From a checkpoint of a small transformer trained on Wikipedia: vocabulary 32000.
Each number is 128 + 32 x the weight over its row's rms, rounded and kept within 0 to 255. Layers, rows and columns count from 0. The size above them is the row's rms in percent of the matrix's.

# layer 3 MLP up, 1152x576, rms 0.0634, rows 335-367, columns 0-95
size [ 98  99  96 101 102  99  99  97  93 100  99 104 104 101  98  97  99 105 102 102  96 102  91  97  95  98  98 108 101  92 102  97 101]
[[134 117 154 131 111 132 142 196 157 149 185 160 152 175 126 137  96  85 109 104 115 159 148  91 128 116  94  76 138  87 112  67 113 175 115 161 151 101  99 112 164 121 162  84 108  95 152 159 155 134 115 125 104  58 132 109 163 108 152 128 151 173 138  88  99 182 142 177 184 130 122 189  95 127 133 113  75  54 142 143 142 107 170 148 129 104 108 169 126 111 185 149 159 109 143 153]
 [171 100 120 105 134 138 133 124 124 111 103 163  86 129 177 126 143 102  76 106  91 117 136  58  97 155  66 118 113 106 198 101 105 134 120 132 123 170 121 155 141  93 215  80 129  97 101 120 166 157 175  91 164 167  95 140  51 123 122 135 161 124  94 100  86 132 107 152  90  71 135  92 190  54  80 124  98  76 149  95 131 113 141 113 122 122 114 107 151  98 135 196 161  88 183 169]
 [174 116 134 208 140 170  96 133 123 136 190 129 149 137 115  75 114 145 112 164 148  91 123 147 151  85  99 135 101 145 125  92 109 204  61 157  95 131  88 119 119 111 158 210 170 118 105 169 129 172 142 119 147  87 151 189  87  84 174 109 117 174 121 119  97 104 134  82  96 126 147 120 112 112 109 114  80 111 110 113 153 106 115 128 126  79 129 123 104 129 199 130 162 108 150 102]
 [156 199 136 105 119  86 131 149 143 165 102 114 162 145 127 134 128  87 177 159 135 166 136 131 137  90  96  32  90 153 139 106 125 132 138  99  91 110 124 118 152 116 192 115  70 144  78 115 147  97  54 134  51 156 161 116 109 125 170 166 102  91 130 165  89  97 105 117  96 141 150 142  92 159 156 173 126 109 129 207  84  60 105 118 153 152 117  89 118  54 140 126 120 105  91  95]
 [ 85 122 126 128 120 131 119 204 142 125 128  89 197 167 118 111 151 111  70  81 118 126 117 142 140 126  55  97 120 163 150  40  99 118  90 129 174  86 157 175 153 111  75 143 121 173 125 104 125 116 103 192 146 116 107 105 156 140  82 119 144 136 150 150 150 107 131 108 104 186 171 174 107 147 132 158  81 147 182  87  81 130 175 105 181 105 135 134 117  59 144  83 153 146  94 142]
 [146 102  66 137  99 179  69  46  73 103 156 148 124 140  87 121 157 162 105 123 204 187 144  79  92 168 129 118 135 113 198 153 129 104 125 117  86 126 135 134 156 138 140  47 100 169 166 124  98 184 153  93  65  75 102 180 183 162 125 130  62 168 136 158 199 106  89 140 111 126 116  82 161 145 156  92 106 195  92 144 100 117 141 150 160 125 113 126 143 120  94 112 112 137  85 180]
 [111 151 146 129 168 123 145 175 102 141  77  45 109 130  97 102 120 127 162 160 141 159  79 107 144 103 113 170  34 115 128  88 154 155 131 175 134 123 151 106 158  88 139 160 186  46 206 141 173 141  78 178 183 143 169 110 108 162 143 120 122 161 133 108 162 123  93 123  54 108 107 133  85 144  64 124 131 138 128 138 125 145 154 106 176 222  70 111 140 135 124 184 112 127  86 104]
 [158 176 102 161 128 182 129 107  80 165 137  83  94 127 205 145 144 193 109 155 120 100 161 163 106 144 114 142  92  94 201 136 167 137 145 169 120 162  99 202  92 146 108 170 104 129 139 115 144 140  95 112 158 146 147 165 128 147  85  80  85 163  81 121 159 184  58 150  81 116 110 126 143 101  84 106  82 121 130 137 127 102 125 141 105 117 143 126  81 121 138 128 105 111 134 156]
 [143 118 147 157 113 135 109 109 126 116 122 124 176 114  60 108 116 131 130  87 177 183 144 169 164 128 168 110 112 123 111 148 103 181 141 106 128 137 105 132 102 151 154 200 122 177  91 152 175 154 128  82 114  57 137 141 119  81 129 102 119  87 146 114 159 108 120 149 114 130 182 110 143 137 129 184 105  87 173  78 154 171 157 149 147 122 106 156 125  97 177 109  97 139  95  84]
 [140 124  88 180 178 160  87 133 110 168 113 140 102 127 105 135 169 201 144 156  99 143 119 171 108 150 134 145 157 143 107 110 147 111 145 150 117 106 113 102 151 121 105  87 110 123  57 190 130 105 102 111 128 158 150  69 123 122 129 137 143 133 134 139 131 113 145 124  74 120  86 130 125  80 163 110 118 132 100 136  66 190 151 101 111 153 151 153 113  69 150 126 100 121 110  96]
 [198 148 117 120 131 150 110  85  79 148  31 142 117 167 176  95 110 147 139 114 148 120 144 119 100  87 153 103 125 112  57 141 110 133 113 106 159 133 187 114 158 165 140 129 124 170 224 116 106 131 106  83 153 109 103 128 117 117 101 179 144 163 200 141 117 124 146 187 136 129 129  99 126 125 107 107  98 133 176 120 193  97  84 171 113  88 125 138 193 100  96 165 151 103 127 159]
 [126 121 160 113  96 143 159  94 131 123  95  57  84 153  92  65 112 122 125 127 141 141  98 102 155  83  79 139 161 143 147 132 130 152 130 156  82 163 105 145 136  79 161 119 156 101 150 128 161 128  70 137 101 145  56 152 121 135 185 179 156 162 136 108 117 129 121 201 114 140 115 130 165 113 127 110 126 116 117 197 114 122 155 141 137 160  83 185 163  89 166  94  53 125 154 119]
 [ 96 107 129 105 121 125 184 113 127 171 130 179 124 135 169 145  84 136 117 108 104 150 114 171 130 121 150 121 140 212 148 167 188  95 156  80 156 154 125 123 117 106 169 104 132 113 120 137 126  92 127 128 147 135 113 160 135 159 130 118 139 122 117 102 174 145 149 128 105  85  99 153 132  82 102  99 136  80 160 122 117 119  87 105 115 152 123  70 130 151 137 104 103  43 141 146]
 [142 118 121 127 118  11 128 109 146 166 117 113 131 163 144 162 104 136 188 143 144 112 199 159 140 119  86 149 115 170 112 110  56 151 124  90  66 144 137 110 104 139 171 135 137  79 164 154 127 144 108 127 179 111 102 144 114 165 186 139 151 147 150  89  89 110 134 110 179 108 119  97 136 140 119 149  82 112  88 184 174 178 132 161 107 164 136 130 175 188 139 119 108 143 150 119]
 [162 135 135 139 116 117 145 148 147  75 112 119  85 120 104 124  91 148  81 120 143 166  99 145 163  54 110 145 120 138 105 105 156 175 189 164 164 126 111 110 148 137 144 155 184 132  56  93 114 130 108  97  95 120 122 134 176 150 152 117 161 147 197 170 123 145 134 117 122 116 115 114 122 124  84 124 109 120 162 133 122  43 129 113 137 171 119 143 131 174 107 121 157 123 128 129]
 [157 127 122 125 166 106 154 126 140  54 140 150 164 179 106 190 121 149 131 129 133 111 122 129 136  95 117 163 162 117 101  96  95 116  45 161 128 143  77 169 169 138 174 144  97  82 153 147 152 135 119 111  84 139 120 123  91 106 127 105 141 134 141 165  64 142 143 118 124 121 103 128 173 114 147 152 111 113 145 132 110 156 105 148 105 184 146 117 122 163 161  95 158 140 161 146]
 [138 162 150  81 170  68 164  93 183 161 177 101 156 130 165  90 137 113 110 121 136 153 109 128 157 158 134  87 131  98 114 144 138 162  57 129 130 196 156 137  97  39 134  71 109 154 144 164 107  99 159 110 150 103 155  83 161 156 112  99  94 109 173 163 179  87 115 139 122  90 137 131 180 111 101 164 147 133 132 140 131 127 196 114 137 123 177 113 105 109 133 107  94 151 157 193]
 [124  94 138 153 105 149  77 111  93 137 125 138 141  70 120 119 101 174 111 136  93  96 193 154 117 124 163 149  26 103 140 201 122 115 162 118 130 164 119  92 120 134 101 178  84 179  96 129 154 110 131 127 158  63 177 126 157 103 160 139 138  96 100 112 135 233 128 170 116  95 134  95 111 150 182 109 122  86 167 122  91 142  81 118 156 172  97 140 161  89 166 134 145 138 132 149]
 [132 149 155 138  85 128 130 132 119  94 140  81 136  95 176  92 118 106 120 123  85 131  44  41  89 129  98 127 137 102 117 144 152 103 110 144  99 107 121 135 110 172 152  76  75 156 141  63 145 148 132  89  90 131 126 121 181 131 120 136 146 111 145 156 125 184 121 124 131 120 117 130 120 138 102 114 184 172  86 115 119  52 164 100 142  93 137 169 118 150 106 105  91 141  90  76]
 [115  94  90 125  87 157 181 137  80 166 156 180 166  96  76 212 166  89 101  53 155 103 129 138 100 158  94 194 128 106  91 118 125 170 160 126 128 107 194 147  93 153 113 146  27 193 151 119 114 176 127 131 119 154 136 167 129 101  76  88 168  90 135 119 114 128 142 164 127 143 102  97  81 154 144 136 160 110  97  89  95 149 145 165 122 103 164 141 188 127 100  92 101  66 149 149]
 [104  94 181 178 101 182  95 132 225 126 157 155  73  64 101 154 124 176  87 137 119 112 143 145 137 119 130  83  97 131 175 135 137  91 187  98 100 151 129 105 171  67  75 155  93 148  96 167 124 158 124 127 155 115  99  94  55 144 121 139 117 102 174 146 116 115 135 176 184 140 132 170 128  86  80 192 152 108 113 126 160  77 121  66 102 166 154 149 161 125 181 188  76 128 174 173]
 [112  70 169 131 113 122 147 116 137 182 144 139 123 133 116 131 159 172 122 189 138 145  98 186 175 104 142 179 136  99 147 144 164 179 111  87  91 140  86 168  46 124 132  64 163 179 139 164 138 119 147  65 167 141 103  98  72 123  83 143 145 152 109 117  41  96 152 112 139 125 107  96 164  83 106 141 190 125 122 127 167 110  40 168 164  59  95 126 146 147 163  81 144 132 123 219]
 [127 201 135  83 171 158 110 147 166 140 133  69 133 196 152 117 135  73 125 156 121 130 146 153 127 119 103  90 135 158 114 121  83 152  56 183 119 116 118 110 128 156 112 136 126  53 100 167 155  74 112  84 168  89 162 142  91 139 149  78 141 186  65 117 115 136 117 108 120 104 111 187 200 127 144 108 102  87 161 121  86 177  97  97 101 169 163 127  73 124 143 177 175 151 156 116]
 [156 105 128 163 148 146 158  83 115 119 170 135 151 144 129 121 103 152 139  95 131 117 126 175 128 109 177 136  94  81 208  71  63 154  88  97 140 129 102  71 107 162 173 121 100 196 166 150 208 154 129 144 173 115 181 172 116 128 116 185  85 135 135  65 103  96 109 129  98  73 134 153 107 146  91 123 131 187 166 126 145 101 149  62 127 161 122 149  87 138 118  91 139 172  70 125]
 [162 117 165 119 163 105  96 116 126 156 113 180 140 103 123 196 135 157 122 135 116 148 151 131 126 141 163  90 148 143 108 107 123 133 178 157 157 127 142 185 156 108 143  86 144 188  58  94 114  81 222 111  89 146 134  85 159 105 160 132 155 151 107 131 160 116 153 101 117 112 137 148 154 140  88 164  91 131 114 121  71 120 118  73 158 194 152 141 113 129 112 138 165 165 123 145]
 [127 143 126 183 136 181 138 140 110 118 124 147 116 109 137 113 110  80  74  94 147 101 119 126 184 123 101  61 128 114  90 150 126 147 155 155  81 167 176 199 128 132 132 109 116 153 138 152 162  26 179 178  96 126  92 148 148 119 165 155 117 105  92 103  63 123 116 128  42 152 146 157 122 112 118 115 186  90 149 164 103  79 129 160 159  98 110  86 161 157  87 107  34 133  77 101]
 [117 148 171 113 130 106 146  94 113 129 139 182 145 110 168 149  80  54  93 140 128  85 125 105 159 154  84  79 160  88 128  64 121 182 155 157 147 124 157  75  83 161 103  94  83 155 149 154 107 118  92  88 110 134 126 126 135 148 156 108 157 136 126 150 121 143 136 116 136 143 136 131  51 151  94 159 137 136 184 130 133 151 136 158 129  22 120 136 186 113 147 149 152 160  76  93]
 [172  94 126  96  97 112 127  91  96  34 124 110 120 101 126  77 112 154 103 244  65 135 175 100 113 153 189 145 127 187  71 164 134  94  92 113 114 112 115 111 119 144 123 167 101 129 173 146 130 110 146  99 175 155 126  99  73  71  65 144 146 115 149  95 153 193  92  97 104 163 123 109 166 111 171  61 124  95 187  89 107 146  66 110 108 127 161 164 156  94 117 120 130 143 120 117]
 [171 130 107 115 116  94 133  95 148  83 199 113  99 150  85  97  87 163 178 141  70 123 112 139  98 106 197 123  96 136 131 109  83 180 130 166 178 179 158 165 105 120 129  91 126  94 145  98 122  50 165 161  88 106 164  64  27 128  99  51 171 110 130 173 133  83 123 137  92 199 122 180 125 112  87 110 131 107 181 166 147 128 176 116 159 138 137 171 114  41 131 131 114 104 130  91]
 [128  83 170 177 131 192 122 121 117 115 127  93  54  90 147 149 103 142 111  92 162 132 131 202 143 134 130 105  91  92 134 125 167 182  72 153 126 148  83  83 124 177  90 111 115  78 139 167 150 108  84 103 169 128 151 111 149 168 167 149 157 104 109 180  98 134  70 111 150 148  48 174 142  97 177 159 161 103 112 129 137 182 112 147 115 118 133  95 107  64 156 102 123  88  75 119]
 [ 53 138 110 118 119 115 110  69 161 162 119 138 111  89 137  54 128  85 142 147 113 135 126 146 122  68 145 129  57 121 176  96 105  84 108 125 181 159 129 154 170 140 113 121 103 106 125 133  79 120 153 117 109 155 126 152 108 174  72 121 138 131 125 110 109 102 168 172 109 128  86 136 136  77 129 159 106 139 111  98  98 136  88 109 132  74 127 155 118 130 163 120 113 146 133 126]
 [141 102 137 114 140 148 192 133 161 196 123 142  94  90 183 139  99 124 141 100  82 113 203 156 151 128  87 132  95 142 113 162 116 116  60  98 130 172 172 178 156 154 159 137  84 127 142 158  95 145  76 190 143  91 113  73 148  88 110 132 133 163 147 170 146  91 106  97 135 183 132 100  99  54 175  98 151 131 151  75 114 131 134 144 184 125  94  97 138 166 114 142 138  86 151 118]
 [145 139 158  85 154 166 119 111 144 153 111 103 128 146 112 166 130 118 130 160 195 101 172 119 131 144 139 139 167 162 101  91  95 173 117  71 143 119  92 143 124  74 136 137 197  91 125 118 176 175 125  72 131 106 176 133 130 143 107  77 104 159 100 116 108  97 116 157 169 156 128 116 185 104 192 130 194 129 130 132 164 170 111 136 133 120  91  74 153  84 148 129 178 100 184  87]]